Each number is 128 + 24 x the weight over its row's rms, rounded and kept within 0 to 255. Layers, rows and columns count from 0. Numbers have three digits each. The size before them is the row's rms in percent of the matrix's.

# layer 7 MLP up, 320x128, rms 0.0706, rows 43-256, columns 0-63
095:084151144140111109103130162063152096131119154123124104107155111093117147128121121105145145125112133124136105139084110119158127142074149153162131133156120176132124085121165160084101094142123120
099:121147133130134158128135109114129113099156125175105113134131138111143169107184135099116113122129133156178123142107108145102109103109149144151157134118108138138153150161160125119130163135084146
097:130118146108091138150147115148133130130148168145118133141099133131124077150148108106104133140142137150134122166160097144077105150120171131125129106103137133103113171139104113110143112096145164
096:125120144145163163100122130094139160154120115129110117118119152122101164173136158118100107168135076140132167122114145116127143115089123154102144126148131138160120126143126110113139114106142091
105:133126153154093103132179091075135169120122139132162119144124122100105117110132149137151126109118155158128167140152177143143156125155116142114150092112143185132116170142149125175110124090156075
096:125128120142157169136146139132099126090155144106112130171100089133130175077108125191126123154117147197101106123166151134133138125130120159136101180140141146133140156140121132098129133106188114
100:084151139146170148138166138115126102155139092153122137095128106125121131096161085112132149082085138115069105147135165110137087120108141121135108162122115160134127163147166142136132114130110110
098:087127156155102133134151141168132125141131135122132134107143134103075142144118109127133118122135131143108069130149117135119094122120095129106149137173133129154137153072126207154139139109127105
104:160094151114129112116120153112134154121091108114137124151092140130138117132091176129080169141113136103121138113157133127116117151164136125119141140103140128145137136176101134132103094149082137
090:124122140108122164114115129123140174133081099126113138131105149109153116161174154109126147119110127183168095104113115142105126115127123172065119151147134119134121114116116136095119140129131084
103:093137167130098158111181107097074164137145112115154138134083111119114148106137100114119090101101112134107085128128158142132115157125093161105097091136121144130135107097121139152137142159111100
100:093144150105127152123114156161110106122144142148093078139158136088097156086116099162120134102150147155175102150107112130157145139119123165144114115148155134095140124127078148142102119151149136
098:125133125134146167173162147132156111180132104071102146123156098129096090119155142117156090118107105108131122116124147158129147144104153108171164129132136096127095108152146167154101139108137119
096:129136120120137097130093116163162120136064120162088088080144109123142151135095126178126158112134133084117156150135133143134173089169147113144179153178137143141120145113111110108133108126106132
101:104150167113126176158176139134124129135095109166125165127124119116153132101141100133163144137114159076129114174116140144101137136148110097081109156139129157136118159123130148096140162131115108
102:093144101139123143079131140106156130107138147130108136102166106114100142127135152074098113119112167181113108106169105158113114117137131128135132118122156119109132115145127100113156136157130149
095:123154100097137185151190147165160128143162078138093101133088169129099108112126138131112120114104142135132118132177126123121109148100103119122170115133154104158145120129135075090138129142108158
097:116140097091143170127128122155143135131102119100119122124139091124126122097115117144120097109158199140118138189139173102123113108098087101116144092092147121146104121121128167128160137168136129
099:079151104165076122150112142104116105139137130103073140120098139168117161175081080158109135128137136106111138135119091095082138104130114134137099129124156141082133111100111121157150123128118147
101:098131111073167108102127141115161124151106118108080121164100144108140137132102124136151153159116164152147120148142073171122135107120129119139184191143119128129114135110143107124126129150082127
103:105098175127115134136107120135100116077160106115174136115106170152145124115162132147116116093103111118142091106146135116088130136184098133144142149122069125145157108104119125108121114108167147
103:136110088128137135154129149096136101129101122114098136128150114085127090129128109145173135111121142159127147164104112102120088159057135125154145140137135117156123090136132114105149133135163106
090:144115126159142151143142125134082134135098131148099136121119139188128160134132188149140109181109138158138113131107131148124107163107120141105125136125139137171133141082095143132117112076114127
099:158149121173122087129109132111107150135118122120139090154099108125145156147120166102124097106114124144172113147097133078138131123172150094138112117128150107113118139120148124134172120151144142
105:136121144117149151082144086153133100102152117141131099104075152134088100089127132131132155166135182122121064162103147093130111142095128109138139153118108133134097142105148139080124135168134149
096:123100152175126142155115123142117124131162162149132103141136129137134129153153127117139116154154088156142153085114131094109140107191140127115128176152141130101156102136126098132135104112078125
094:126161149117130108135089098107141143124157109162131116127131108127133121154094121098154133097155190103162161162144092157091134135138185125118104153108131156166128120110115124141122153141142112
099:117119122142103162093103110145125119138158083116126128114077141132096105110128159145125143109162101117121099165104136115121137136083139122119158125131173123092145096131110096116132108123113073
105:174165125096110115149147075134162154132089126103137116117134153131104091085103099166153135117103143139119088147132142113160170143119135106147116123159128135082125134122133144127173116072184117
098:139138138124085107145089138124114149161110157090131106134151166147117085102115122139174107150129123132110128127117178112144157127152117136134161133106166133132146146156122130138135121164131126
113:135127138092126136114121164097135131089173164172175137107117149154121080148111127077106150166150099152142148159165124145127159149150159159106105148115160151099103151120156156124130165113120105
105:107130122124142121138151105128138167145146104074128121173138084143126107134137170142130119123153177131127126138087123159103130103118097125131123138143132113154090140096154105156151109134194147
093:137151125117153130141147120147139122114136156109138096104036155104162144137149104102149121152107164149142113112141131150101130161136133156149109138140107137130132151159127132157115132114092153
094:154108176116117136161157121118151119131132108125099134108139122123095159109141068091153113147082151109135104145158098169128154138149119182140121106153140143138114166115106099135115142095140149
100:142120162123165157111116128183140121110176171124125111093081116113151105158131165105138130147134140158110126136128109112147108148163121102091134143081154133086135077098134173122116134090099107
108:108129144114115141090154138100122132120095112093108151089154106084161106107124091119083102154128092130149087126157122089083168117160096111132117133123114110157108128116154118108083101114134126
093:119137141158124113145151104099088129132110076118127120114162141096109136175130107167132127149096127104135147133163168113147114143119079109174101129129104123176085098129129092147100171117144146
096:126112112151147135141133174116104116098129081156128147163138124143152107132112110115146150132129144179104115138144147138152117161083093114135121128112091150110090144132142121078109131160116120
102:139172149138111138138143113188158116149160121113094069123143164153167147109154109111105111126136122120144129173108118128112129151141135136165163129105173125127108150132105149139134116085105138
108:102107133151104163160174166079142182103170112131136149105103187108126116118113121094105127129144129152101084141112110102136107154118138108176144144106115159135118155164142115103136138161098133
101:145156152138147166137141142103106155149138091121189137102147130136152133143156098117172086125147124123076141135103165147152146106117108121148142086146126105136120104142153103113139112138110159
099:164128109195151132106136122135104106138137142116143137149138115146161099121153152121139170135151115127113111145131147110065159083124132100133126154117110136158112134154144097149193127128151118
095:122111147136100148192069115118122122152156146100096129103091139138125153130151115129135144172123111137107111162123140142078160127136145139158081141123131125106134144140125100142147122116084130
106:171110105125122105120101106136181174157063127129171120119147148111102152125106147126130108125130118099139147126112153128149158112096161117092117123114137119153129131104099130097093143087133168
100:132122140141110140091082137190099111131131146159103159109153156084143133114130095153133113113153099131164130153128138108120089127079115187164149087149110123102135163162192103103115083138147185
092:148140136092140129134098150105125096141137156082122138120146141131109151147100105123148088118124184177083107138116110139100152164140093133133118169097137114147109124129165114131154137066130126
106:133102131120168153171153102149147102129123152114152126144107149092108132114130133170140098102158149152125144118133103125125157119123111140149119100123097143101109166105161143093181131119103096
101:134154137146090098158129149128100145172110089090122119123122144118121129099150131091125118129119137085149136115066116106158175128123112135147120137105127137070145128112148132164089143100129133
097:172135164133128139131135159105076116126150110135165087142113122138121107107121172125137131151145167115115100165132121150117113109178112160128158115147138130135131191150135127123162108150167128
109:138121106096073137152114118158120144156133121112126136115148141151124103135163093149106116182148128095098142104121136141109073173110093131134119111132174127155123184135127130109149077181125139
083:110128145119130147141110135134116112111113148152155150141139141125090116148118140170115104113083110092164042135110128139121119142127122100163129111127117100124101113092103131115124070158143149
096:115140140170147084107131126125155116126123144153121158117143105048077132124110140158152139108072151138110114133142119108092161175149135184117153108165111139124084159167148103129105128134116144
109:136083119117123159122152086140107163140084159102126098081124129155142122102124156132149138096107139114109120117172095112139095137111111141150107166122133166116165149104136097113103107150098115
087:095115164119099171124158168123078144153114131133117167140115108138172140143110090154099123120102129129105131193145080124171119130106177108104151124160135134129124142125138126115134106098107094
097:088138139127090144132144107148088145098132151114085109132126124145084114109095137154098125130137145151160112139142139128162104181156156144145136098142139160100152121123183117161075108119151111
098:170157116093121106179098126112139105147144107076179158174095101130167129134144098107137116097107141154143117086113155122125097111128128118109139111175095110124137114118157110106125136124135170
100:140165134107155136150124142075105135143123114125123108111079112136135136113150136096131118145137116148147154131117087097137112184107164151118132113135118092128124083108126119133145097121146156
101:113131141093137120149118119130106182087132125120127125121159129131094090117103113099151128154143114144151175142149128071115117118106124145123151153144064126164118080138099155115107147130101153
107:179148130124139144088116132154113130117139116155102120140162158137134162125136124104140101142145092177139133152090115158105103105117115136157111116108104124132138116125100165105116115106160133
100:140125140085133118136134080127135164138111110144118120086183115086144114143121122119086108130129105106110171132127140151129109129131091163162070139142144136138122129178148168112118107104122147
104:138136084135101117096145122147118089139087144144138106140172126119141129155143112143133118134098137133127061120085135157120101118177123104164131110113109109116166123101143060139132092117117170
103:127122137090118135136208126111095148161122134154099113140126176170117126078155149163148143165086116111158155165135125113131093163137109143089140095129131133117158129117143127109156105126119071
100:171122112164113099121117149125139110117106150126118151109120075131137106130124142135094115162210136112120094110172152085169094098125173139113115088154144122115121120094127144157143107080144134
103:161147138174120106145162091171112127107124104122168124126140154132143134109105140141084127158155141079129120143151135118109111116149134150095140119127133118147118115156103102178137122130153121
103:135119115111136157099117127100082150139142112160126114127143115134102127130129104131163140127131124139139144124147114102097100098153125143135118131154088103141106148096126077105099185128149153
095:153120152135127150104173159191135102131148143144157117114130146124165099156131161152118162170146129117139117145097112161117111129126072102140148100173126121135110094096122116135145131129101124
098:134108124110081136103125148121150129161122152102071148114110075170150105112137116146144164162170116114093137126148121142157103130130105121127113099127120109137124145128133143139115112161128145
099:124143085100151130143141087174119148071122124132119097136076161165148111107135117093137146115083115117152137112170081143144151136145166138134084162106091127155107153131124126130153119134131127
108:102079134137114151160156172139112141116114142109121126094114106116145119082120141104136130161100114158120110136099122120098095142103114093132136126116119134088107080081173106098137105128123123
095:130083124115115136145109142100105115138127091165147127142081129144164131150104114124126181105175105145165077138182160115086088161139156139100095129156151145095134122086097100110094130142114123
102:106127124147121122120122090098120124105118119179121147118127124096148186094131153117122144128154101077132123117129130138150153116148167100141137103133153099144168164150174086083178124127143098
107:137103145119140157109111114134112169068137124088123164142138109139128115169105128186119115141121128125131128088136187138107110125155154109118169125147131139123110128170141108126133106156143132
092:113119137149130167150091111131127165114103149162135133119128112143131122111070127114141067115122154178092140146135128148083164149138143097074117125149128102149157111133126078144111127109072170
096:181124070118129114127092133112133133125128156111111140113144130136104104085145128173142124150134115125119108109138105087149106117144103121150141131139137112069147170129097128081133168132149136
100:154089102154149135122137151072125144094167109133136140108131152103106135119107131113110151111165113121167178124108133109132117160156181152140147115088112120147110117111120158126137125102147155
102:102105141084131111161122119100122123091145145116131117107107107174124145130137184134121126151185134093104135156082129145140104152143132145125120135139087125120162150113074114155088148126132130
099:110126141136142108101100135133152122113128133151120107078096120144133141147138127149096102134128098142102164147131138113097152141177137085101114138150099127075133139150131138118096154093133119
084:178149102153139139084143154095135119133142143096118142131168120102110133115120129104073168153146108156154169122132074116192127105141124164140108140098158138123130110145110117146144138148109127
098:133153152157126053087150097069118152179105133161155140113123145102130142104116139121110125132111109177127118145144162103119114119164138135114092122132135167158104095133144115134116134108130135
102:091130117126162125144145101064099103134146099148113192131130137111183162179096126125164123107111103090102122156135119093141099156139110144192123113131115091092090112127123115136102150116116119
106:099160152131121126148149166188121115146111111091120123101101120115151106148126168151154116112139124151156126144124137126133094141122174107136119081142094100119088101134145118102123156165128119
105:090118116149120122122107120174160149151156144131134135138107134107172112102142146113098116098174121158094109165151144154100059131115071121144106136130149103120107099124108120137105047114134120
100:142120168137094135144123131127100144148147148125120143128144084135143132121111140164125136113091144139155141141118094103165146100124167091116102105118111116171099078153152139118136119158136071
106:155126124132121115135138112139108108117147130115130142174112113143122160121134145144115172155080162124107183085132093103089160133125121167168121125157103128150128138142138100093154136094157106
105:116103108151148145114169111118137090165118136115124149132158099092127134155107085183114126105133121105129156099134130091144153141105103135118117158165144135152084083092119126094163126085088164
098:106174144121127089114106094110086129141114142080120085131121152088130116092138121130095138108137122113127097131125118136104137127138115132134122081145118163106176163093094114132162117169113096
101:162132137111129135119085118136060109153135139127133110150134097091106150164144170143127162151132158142145097130092148133160088138121193151118102128137147173097132148128115101143106115137160100
097:128127105108142096149159117163107099104127124110131150157121151134094132164155150135155103134088145082104097075120130147134108117114135117106122125108167140130133136106166137143093124127153148
104:133183131167105142126133107157138133177152107140100121101162138094143113136149122135167121097114112149093149132147113128138116099136107113121128189151124124134131140097103147126108109087153127
099:124141134103110135155132149118157101121088143113105097116097121108163121109127106163123138131160138138149137140154159085136163129081123099175141163120107123116136198139109106111137099125116108
099:100118169120136164137110130062125123154182102153063141124126113123147134126090162110068128149118162125128156147170106127105127143152103119123130140143123119099153137122133151129141173152138106
096:163120166103072121125144133150138113104136174154118124126135113089134112142107136122123098116165129129158166122122151132129092138102160152120133134142124093124119120174144127094141137097117136
104:107154101122123140112152097091137162116113160148144135143138110110105151112135083115135136177158125110096140072090140125130139140174062121121123156151143141128173127158159134129119132120152161
107:166145099213141110118112131147160140123145128136147119091079120116103151122131139152137114165166138114144129136128125157112135092145141142128110115124102118159100138131136142173121113091150119
096:169121159148164157112104144111121078109127104076093152098120122130123098107099081139148140109069152121154134127149143127127111134166172134137161133115127141181099103163107105137138145139156145
103:151133103150150139110115122118150132136125149154103077092129144159144109105132103164101150123182124152137155115147123146125138143119141117147173140112146093150069149150114076131157130117141130
104:147142106128166108159121151151146127159092145150144132130090116088139112106159139122145130107139156127116112098133114155150104137156131130139134156138151135138116109135173099116140093097150166
096:117106160138154166154160091133124181122083146163131124117171143109108102125117121106116188085141158108129138112121092081133128129125130136112126135144125164145096164152145103130082168138141143
128:177139121141156155143142135135136159115131128089162116141117118133150144141111133116111109148120109133125134139123125085121115157114142154104133121180129184087151141124137112167128180142125157
104:096116126161139084112139110132156144127129105150159143129120123113099136100137146104091153085132139124122118135085070134162125122183177100148074097146109104130108133129152137133082110151132125
095:142111117153150148179135104134104151120140105152127130112130124110149102107112126102136139106117116131137115160073160134188153119142113132160144094091145073125083126105095122124163076144119155
089:116123117104160160125109152131106165135133168096072086095165131130114094114118110111109126155151141102152130151142120169109148138102136117159113144139144144163141159145145090113163159152123113
099:157158150137093129097130114133136107108108150138182129092131125132082153133136108131106148120128120087111132123102127138136129206106128129110126166103133106169084123156123128093143154115114144
103:124160138142118118125104102125081147117132131106158121105114130074095100114098141119120136113169139134123100147155120116152098152133091123104126186098117137094111156099119099147170127170122125
098:127102095127122132119093091127113138163123077094183109115156150140114115120152090107105107097139182147107118101136163140146120100113091148123136157138201116129163147134109106109142092109129132
115:149110130135116129137091115113139141137096152117143127088153159097125104144121085129162143101126143065117134131117132120114141137168107106091180159145126125091140120116131072132156095142118107
102:146085124122142108153094139154149110143158122133125094122134140131126099145152146124114179120191137124147091068135098120154093137112123094119082158114104126106158142133168129142114114103079120
106:121100101103077085120094142163126144145169097150114120120148114102143127176126134104154138122159081186162078137129175085131119140108132152134088139119124148159144178114145117135141134134125109
099:118150109138130110161128128140114144128120132122141138177144179107117120139076125169174114111102124135106143151065105109083130109100123153126118095137155087142112159138138149109127143128098130
093:124170127091158139074161126137106126072133097126141142169192116109130091101134146127106146150117111140143087100104133122148077146099157156151092125126134136152149127149127129074158102087111122
106:131162157101131103158165078112120144101175126136153135097144132148137108104125133112122170112098115132175104114161121119091114109122110139132110135118092127118116138136167136144108128132100127
110:149102145119096133103113123107085126110153132110184128150119159111136131172136131127133145168117103100179169152095098119127101128163137114094140119092084105136120140086102114125148129134088126
090:143147089132134077124123172094124171137080142148105134101153153151162120167162164119089118156118103123088103164091112110114129132067126156144118104119115096108141108101101094147106163145144137
094:168157095145153110134101116103165088113117118116111131073177104139154136109103148102167135117104109153111119129123133118145146108129114144124177094111155124153136113138184143158150127142114115
097:124115149125125090127109133150162117149137104159162134150151143100145107122114164105142084103133103161150079139112163127116126158161119143111158114087188124136167134115124136093120122116134098
101:158135124118148161152172143117177112104080138145067137127145157177159123114121128144129147162130195138122163143092129133135114080136166122120124102114150099122112108112157132153125126121142166
104:133092118118164155161149153085134130108070145094133141129108111091196111173120139133141112143156148111107142126148081103119119169105104143136158110100094088160106100096102139117143124090132113
094:138181091110111091101182105143154109115175120149133159111179115086098111148125112114125094142122117096124117112130097129129152120131088098153128139124104136145143094134121145090114128164126117
101:110111131145127135125129090124047157147128118155121114155128141114134134116134114116118121125115095183110131078127127118117152109143108132132135159109132150127097090137149097091135150183188107
095:155123166132137147124122105165149090114122134136121110165124115153157155110152155135110143168144122129125118156114134105116161112135086122143098169120158154098114126168089151135116129176129067
095:148122137134152102139116126126119107166112111105161128108123122112138124137191138157133179115102148170128124139108119127077170121148132152140108143111165135132109106159133117123083130148128165
098:118101143108152124160152103164108103134144144159132134153063128145109150130118111140119132150138088098159142097102133112131148131140170143112082091120124161172159088118085122106128147148131141
095:151114147095153167111083121126085088153125126135114124144130132118135124120140133136166139104141167108093140122117148152179078137137124072122123102187148125115135094087137119122138139132088117
105:131137146101169083086116152140137148134084137098135137125148167116144112135112149120141128134130158104130134116166146109125153121129168144065115122130099134116164131159163127131113152108104139
100:162131136130153085108130105126109155110096119102102105117095129076126147114148110172164101134131095160119125124123161113117113120097134115113157126116169101093109115167152133134122080128165141
094:172132136144134183146121140137113179119131131124144138134142148110160107105127104129107143133167130101098128107123095102150108101163100113138083159126124155114163120160118151116092097114132083
095:109160180112122155144116147120131129114110143131177124173120156135130149145146108162085164136113143127132139146148160113145104096125062127060101108102117149137135154098119175132108107115133159
099:179115112145099158115148141127119163103114116117109087139123118124152140127128158133124150148116125204179130138135110125071102145105124080130118105118111151100107117115114165127127154138129108
108:141129116158085104114134176183101089109100165126159134163131142141109144094139098141084160099147141130086149118118096169119103147145108101130148149120108120127099123132149115115092118144140116
086:142104129111125129089165145140174097159108123101122113148139107102104096158164099111105127152095113154128148133127144115145157133133128143158138135081083111128135113128120081169089152160116108
108:162105103149139189138122162111122119123134227104114151128122137151135124100125146154140139114134158120119124132105122151064107112116148114206119097147137146152100140130130128169151125107136168
098:171147142155124196120134071088094128099096150138114150117145136138173116143137107121135111145125119150119138128175107154092145106149126113134131154110145125151136109145135136130157096131107140
094:153120104168120144161139098107112144114101117154174134089132161159173155128145098104132187096110139118136158126155177161108143136125137107146150122132146150134104143142130151085100100138125104
094:130155117130109146146110135078100151118138143144138108117139130125126117110111093105140136148167126158128097110167127119124132136143118152157148118164105161154127088141130172125138160110144114
094:147147123115124118140104123120127131179126111175095122179089119124124125103122148147112123136126133118189162125147133144111119084192116159139142136117160139117095108113094122152084115122165174
103:142153115156108153135147147099098143159121105090098124144095108109135154122186130156152126143101134142135136115131126139081138149129108117117115102132089123126112157142167145114130114114093106
089:118118150129086107163113181108106096142146148178144106114104139187151116138119126126111181158109135163127126116139091129103163110143146153103110148123161160101094134148164080149141140141105126
105:136117154087121140127080126119155127137140164106132097121119096147141152115147089124148157143132083096088165090111165127157147146156125136097137148075084131161165114123155110123107122172096115
109:157151140128134148098148112105138127136120113155118121174097158146088120143172117157125141102121104148179137181101159131086124102117105128108104131129121144100103164136128126167128134102127104
106:104117133120106125145104129147142120135157101108102130105140122221155124106128124116137160097126114137122137096163125130113117177106158173143094151128119090100122158085086143109145106135131124
100:079159086153127091126100120129130157110151108089148080148106136127125151131134095107092113141130116111159102136135111123127100125125155124122159102130126090091144116117088128168132098150095085
101:166097146101122166101125168108103150109154100139125121149115127181099099119147117122093145157113123100122145103107138122150141112072112086148116126111102155129132125115126120106147166123120158
094:110085122170116108142136131104149138138141108118123104127097104163165135121123107149110100146200126156169120129134110136116167155083142104112141105160104086114097120098118085140106139092175126
105:134135110158128177155182131115132105149104126118150135086162101150163097138127169101135168102122143086167127102114115142143124137099116121169138132161099122170118114086146142139105088098154147
098:120158108159097124153099104141121171124112096101105150133121115151159121138113106073097139138151137081118111141098128149144150136159083140159141124161132135168130151125121114117145171134138107
095:166167107093149173152155140146133116134092156154132082088138122122120110126105117116103116151141164103130148129099148148149150156180132092154127109139084094111142114136132117163124125126161123
103:109097130149145129149095113145147137151107147118132126130105129148128132129138145186110086107125124141105126142150142118071109159133136127127114177130123075116113091177144084114104126198156160
108:144136189070172130104132176135124140082103162119132111135145145104129094112109159126065129137124164110084127159130124117129155085128151123124132138128118184112101125094105127126108143123139147
107:161142117100129128135152143103129099107071120099158192139114137113161159082121132151103115173145078090115100137103124153128155177099130134116172142138159188082127121112105145109111127133141171
100:093108129126102112173154155096182120096103098125110146133138124145107163155150108147131108147119142103118117130172125088140115156146127123146062118148132151154179086129087127153131118151130121
091:076113097128142114132116138135141157145150108143125145150092129125105117153114127143139068141121116149119100122137076154099096121097128148140124102133104146146148155134140120120079144114183130
099:095124107134106108151142163130109147143140122073138129116131090134078135163117121153097119115119099121123161168188113118139141134155108092155105138160102172119117098115158137099109167127134138
095:104130148169119155142132113170157098130131138144113101091085128149107134137134100100111120118110120119137136100083109148139128122109084106142153102124133172134150140144156163128155131141164107
104:146142107137115156112118139081111148123140153115122129097158107153078120126174113128138114131130150087145135133103135108132123158146126174165135108155149156128147125125163145141106134108129106
100:142120144092119126116154161101139104138117137110107159111118143123109102083121154090109134105170140145158110113111116130107126136118119096146132112118125093136152096089125118131076127132063156
109:127089094131134118139170098150121110095158117086120162155130188111113103124091146162164116158137124156152122114153098109137143087077092126134097104140138111129141156149161113172099153142123120
096:128149118136161161158110121109104104160115116107107170189130138109084118119083113127126095112136118136117130129153100065099132093174088098126151105095124099120164136120117160135116106122095123
104:107110157141112100086124118163138125156135129135102123112104125162119130154106141101117126109160099158142111157153146158075169136140140147168150110146138154079121124091125171163133161100126130
101:135103119097105155134140124120134149153143144144161150100128141091140151102118179114138113139110155128131107144153128113127145079123104128161124153124141134151170144102112144163124093147183089
106:154118103112146148067142152147151115108074124152081126071126089139139124151119117091124121090114134125131146147151141092155124151157163130135130158095172119147159113149135135164152116141096160
087:133152126138115136121136109138112176147117137133154138130073110138125119104135095139095107145099156112151103126082129121134129106109166094148126178095145136102132099117091133120147108120109127
102:151114121149127114089107134123118087131139142119133147113104113140089110164152125140143141160135108143159111084085122132097095127178123107129081141101133106141163161083145138125142087097119087
095:108139083153108157149143144147127159169170087127103135103150122121098130117094143123132093141150138147153121116130110091114106144148086156108109149127119134130128074133146122144105121118102099
105:130101144128136112114143133153158132089141141150152139139134197122098143113106110129118142126105116095137135140065087116116101140120140114141118132122084115118141160164145082136134135176162141
093:153159144102137142132094151165168110096126158141102091130149121093076086178156137153120140121154096145105149110113127097115100147133177161115101141099154113176125145087135097127084150133112123
100:104106142108139145145066114148132121153125123111113151085112077100132110136150153071126117115151128138158096117084120145113140123120141146110140127158142175135120091207145133098125132138128152
090:155137157156112161135107143101103113093114110118119145127156073106152136129124087140124133129108088117091153144129108137116076183140120106141119095119076124118143146168140166142159142111145113
096:170167131104124127136134099143094103183151084138090152102112150154169154134113141145095101114148128132110154133135123127063104107106136148097160150115139142101113133105163092154141126168103112
099:118085134126179168120125101112160137139144139156136099118158115109125102114090115119138144077144121094100133115117144143140169142131148164091131101107121141141125131109124144150106127152103119
106:160119134098122139115160123151130147119096125081133102080091094146127133147132080145111119092170113170126146117106101155095122169106148107117122110126093121150115130144090137139120124143093122
097:150161075107121116089147139098118168074151132137144155135148143121160132141095165077130133172118091143130114113110096121120113143125146102105116118111122149129128128122144148151109118100139089
103:127113112128116121095065086138136146135118175117131119135172127106112142138115167116128129104075144132112131123146137112074162078111165138127150095124096158123154103130125120159143172133167140
099:137172135133118136152128141129110106104124128130139124166131104133117209165091125137184132148154120149102146103083142140124125109149141137105093086122132154131119107129169202107119143137080160
100:159141143114125125089121078132102117118151121152122128108123139116149165122137166142094135116161159111150114084092117148145136108155120146105132077109150118124151143098117094168135116162119113
097:133082153126077149136180130151127124140088102155096122121120108109129143100172149132125157139096084140072135144141091116108147103121162066165100159171140140166149112151124110119124112162147092
106:108087110160154102160135121179095104104138108155137136168092107049088166104121136160134099134082156148128120106154114124095097145142141148134133162098141116134139150108123143126132091078133129
100:139128180176122123103117137164170076105117157116159148129139105105134139115126157144097066124110143087134104129148142112135091099173127121151108144119121118146128124125127149183138092080113151
109:130148138156158112140099158120101135105119130143135123154158114136123121120154084092124114088086083161138131134116084142106099121122121177137108132129116109145089169115091135146135143097081080
094:167125117157068108119109117162104150098153117147107180149119151102119118097102141158114144168118124105119150112150135098130097146121102147113136122156091121140133149150146145128085083124140126
097:119163132115131125159136189132168152138140146152130108118127168083159117154101102138177135096162154167141102132126117123116128118068153157151096151138133141097138159157133100159124130111127086
110:120129166115116126111088165157099105108124129117134125110103112143087106122142117142114155123150093104160113119145120114123106135096135128173111142107096158144072128165157123126066138154127116
104:135110118137095126131138135129153078134097094105112180084117086122172122087094142096100131107125108129175172165124144137130121173059085154161122111144122138213120101080120145123122133149146131
099:159139140141107094120087142144166161150099111100127096088134127124127121173144105095144156131082102138092135112126153159188117133133143105113139141119150113140109162174088126137113100148113112
090:090148102094150116123158125169169147141115151150122139101123142126156106159143134082114106155159093175122109114148119131125135129176157170121117104168099142164132100159146127106142133141093119
108:119131113131119167134123103153152090164101114127109083123124148166103111129142111109135175140164126116109171144083121141159139163118150106116128108103149119094153141099109148118105090145100140
095:162109141113126144107112115078131123165161130116131147115139105132107158140133156116142109104116125109103108149109109103099129164134149109125143104188160108141138087135180134071138078148124155
092:133205145133136107149128147114155121098116108143143145124125139172140152139115124124134141137152105131128158159157100135135146174116125093081115072125107126120096087089124133118114145131164151
096:128121102165167099147171088110123128172118129119160094101147138130165122117112147123127071128142087147143106152100127136126133157119134143121154099138154115132115139125145153140144117094144110
096:102174160104129123149108155105065157057095165120178092126143079162094121140118104111127122103124125098102111134126128137126125154118129131150121100167130135107145132136137126133118164122149109
099:107136134146107118123133091119120132124128126151124090138173125154079062158120087122182121120141095162146130126140112130115153116123130142098138115117122129147144142170103116158126132091136117
107:115178160134174211147091153117128135139137146113105130156130134119117137137161126089136155117108119111145117117076096116134123098100148101139127105118122129144168074150168139124116108134166110
103:120112136125102146137137129116170164122157088109099173108105140142125143106129136153153096133116127121104128103095095106119078097096112092114147109138141162114104134102116168187122130129138154
096:138138131123123091111116141176150158114086086124132175105149119116127101155116138147141154105086142167134128150167119139123090128119133123105145118080116153163122136126096119139153100152160110
095:159144137107088152130106111143123198130129153143180127135176128107138160162098151159165098109127154113151134111122156154147132149145117117131173121156178141134142138148153107105129126127135098
101:186135141087156092101156154163109099146142148181129143126137136132103087130183142150135120126158106065123168145104107127145167126091109134144118123094131120097144076109117146129113093101141111
089:144111098144116131139107108162119141143099100155170112113110113139087137154167156133087135136135146121099084115134139100155154152158112137188123185124109124156170143119129137131118092149113126
102:118126164098130129160127123132095107151154119114130118100134150116147109149128134143109123145118149125132082085108144130097144118124102103099107137129155113135121147111096159093196155127142110
094:153115129123168133119114168158104083107115133060143180111101154163152113128117146172150121131149144115129163140141141108116136107134143134104135140105107107131121088130186149118100106101141189
109:120150111183113134133133160107139140168148148146093126113133132111147123160109156099145108113091138102185177120107104109125103096136117088108119180189133113129158135124137126167113178081110110
095:144119145123137145117117067114124134137131167119142174147128134115126150125110127094092113150149183138084136152122128111146132109124183101121102144108121127168147133152175103144157111131150103
092:128115130152128158156158115111149102082156160136131149108137058128106135105125138197169117128123131177154143090121116063133117109141134093145178119149120150095159127121119083135123182153127133
105:125135155123125137129125130125076123141119115180179109122093156081145209151091175107121126109123123119132141144140093120116123183155164111107121125118174159133148116122125151124121113138148126
114:095144122103151127153099162087113137140168184131156124097107139138101135089122136141108142120113093127159110082108096074135151138148107151135089124126138077120103108117124109113091141144184153
108:163152160100113155091153162120149108098110093108119092132097143192155185109123142141145108141127136157132140140149151140156149111074131152134179141100096118089144135146147155091130107160114120
091:158134135094116144116125116132153108136133143115087086116132145159137124100090167161149138164122116114126102109113117173128180128135117112162117118130152167098140175146160091117157125170128112
100:128180139087132083100105155075151157114169128134142171131123109124123122111141117105142108133103125141142125130141140070147080137147080082103142134116125157104111096156161129123132127155144097
102:108087092125139121137110130122121144145154140132099108161130160098128137086128134120112120113110135099118099133152107208078095147118130116112146166131113126146131143086117157128127129118095134
085:130099123132112043144106156096147118073097170088122120106114087147120141110104166107147135149090144126131136130120099125107122142163136183107163117109120100114130134093106120093165121124176109
110:147143135170116135094098160156137103127159132091146120124146128133122100115154157132122142104102125143125141137165118134129107088158148125133126116173155106108124094123092152156097089131153151
099:077074112095146122188129123147107121121102134106141120097118116121115144114128140117167166123107166102109109136163144109139159148142113111141123194118125141123120127111070121102160106142092139
109:168136153086124116162146136170155105132128117153143121142136131117105115108107152134123159149146143097098115135110105108113098090102114119126100084140079154118112113149170145102126173086147114
106:117150155155122107138088135125107139154101110068148140114175120101142125148096086117137116126156121176073112122130099161087110137142124129140163134066125116164111147145150119138119089178148153
096:079129111107123101127109129150188126114081117147146133119124139118127107102112160107158107103149176109119177128121135124126169140130135160108146126161143109126150114129151127176089141144134138
097:083112161113141121144094085164165109141129119104119150153108127122126140096134109120125143157131139096144125132089145175127110133139139145117181148142154104064151101100174118167160085114129098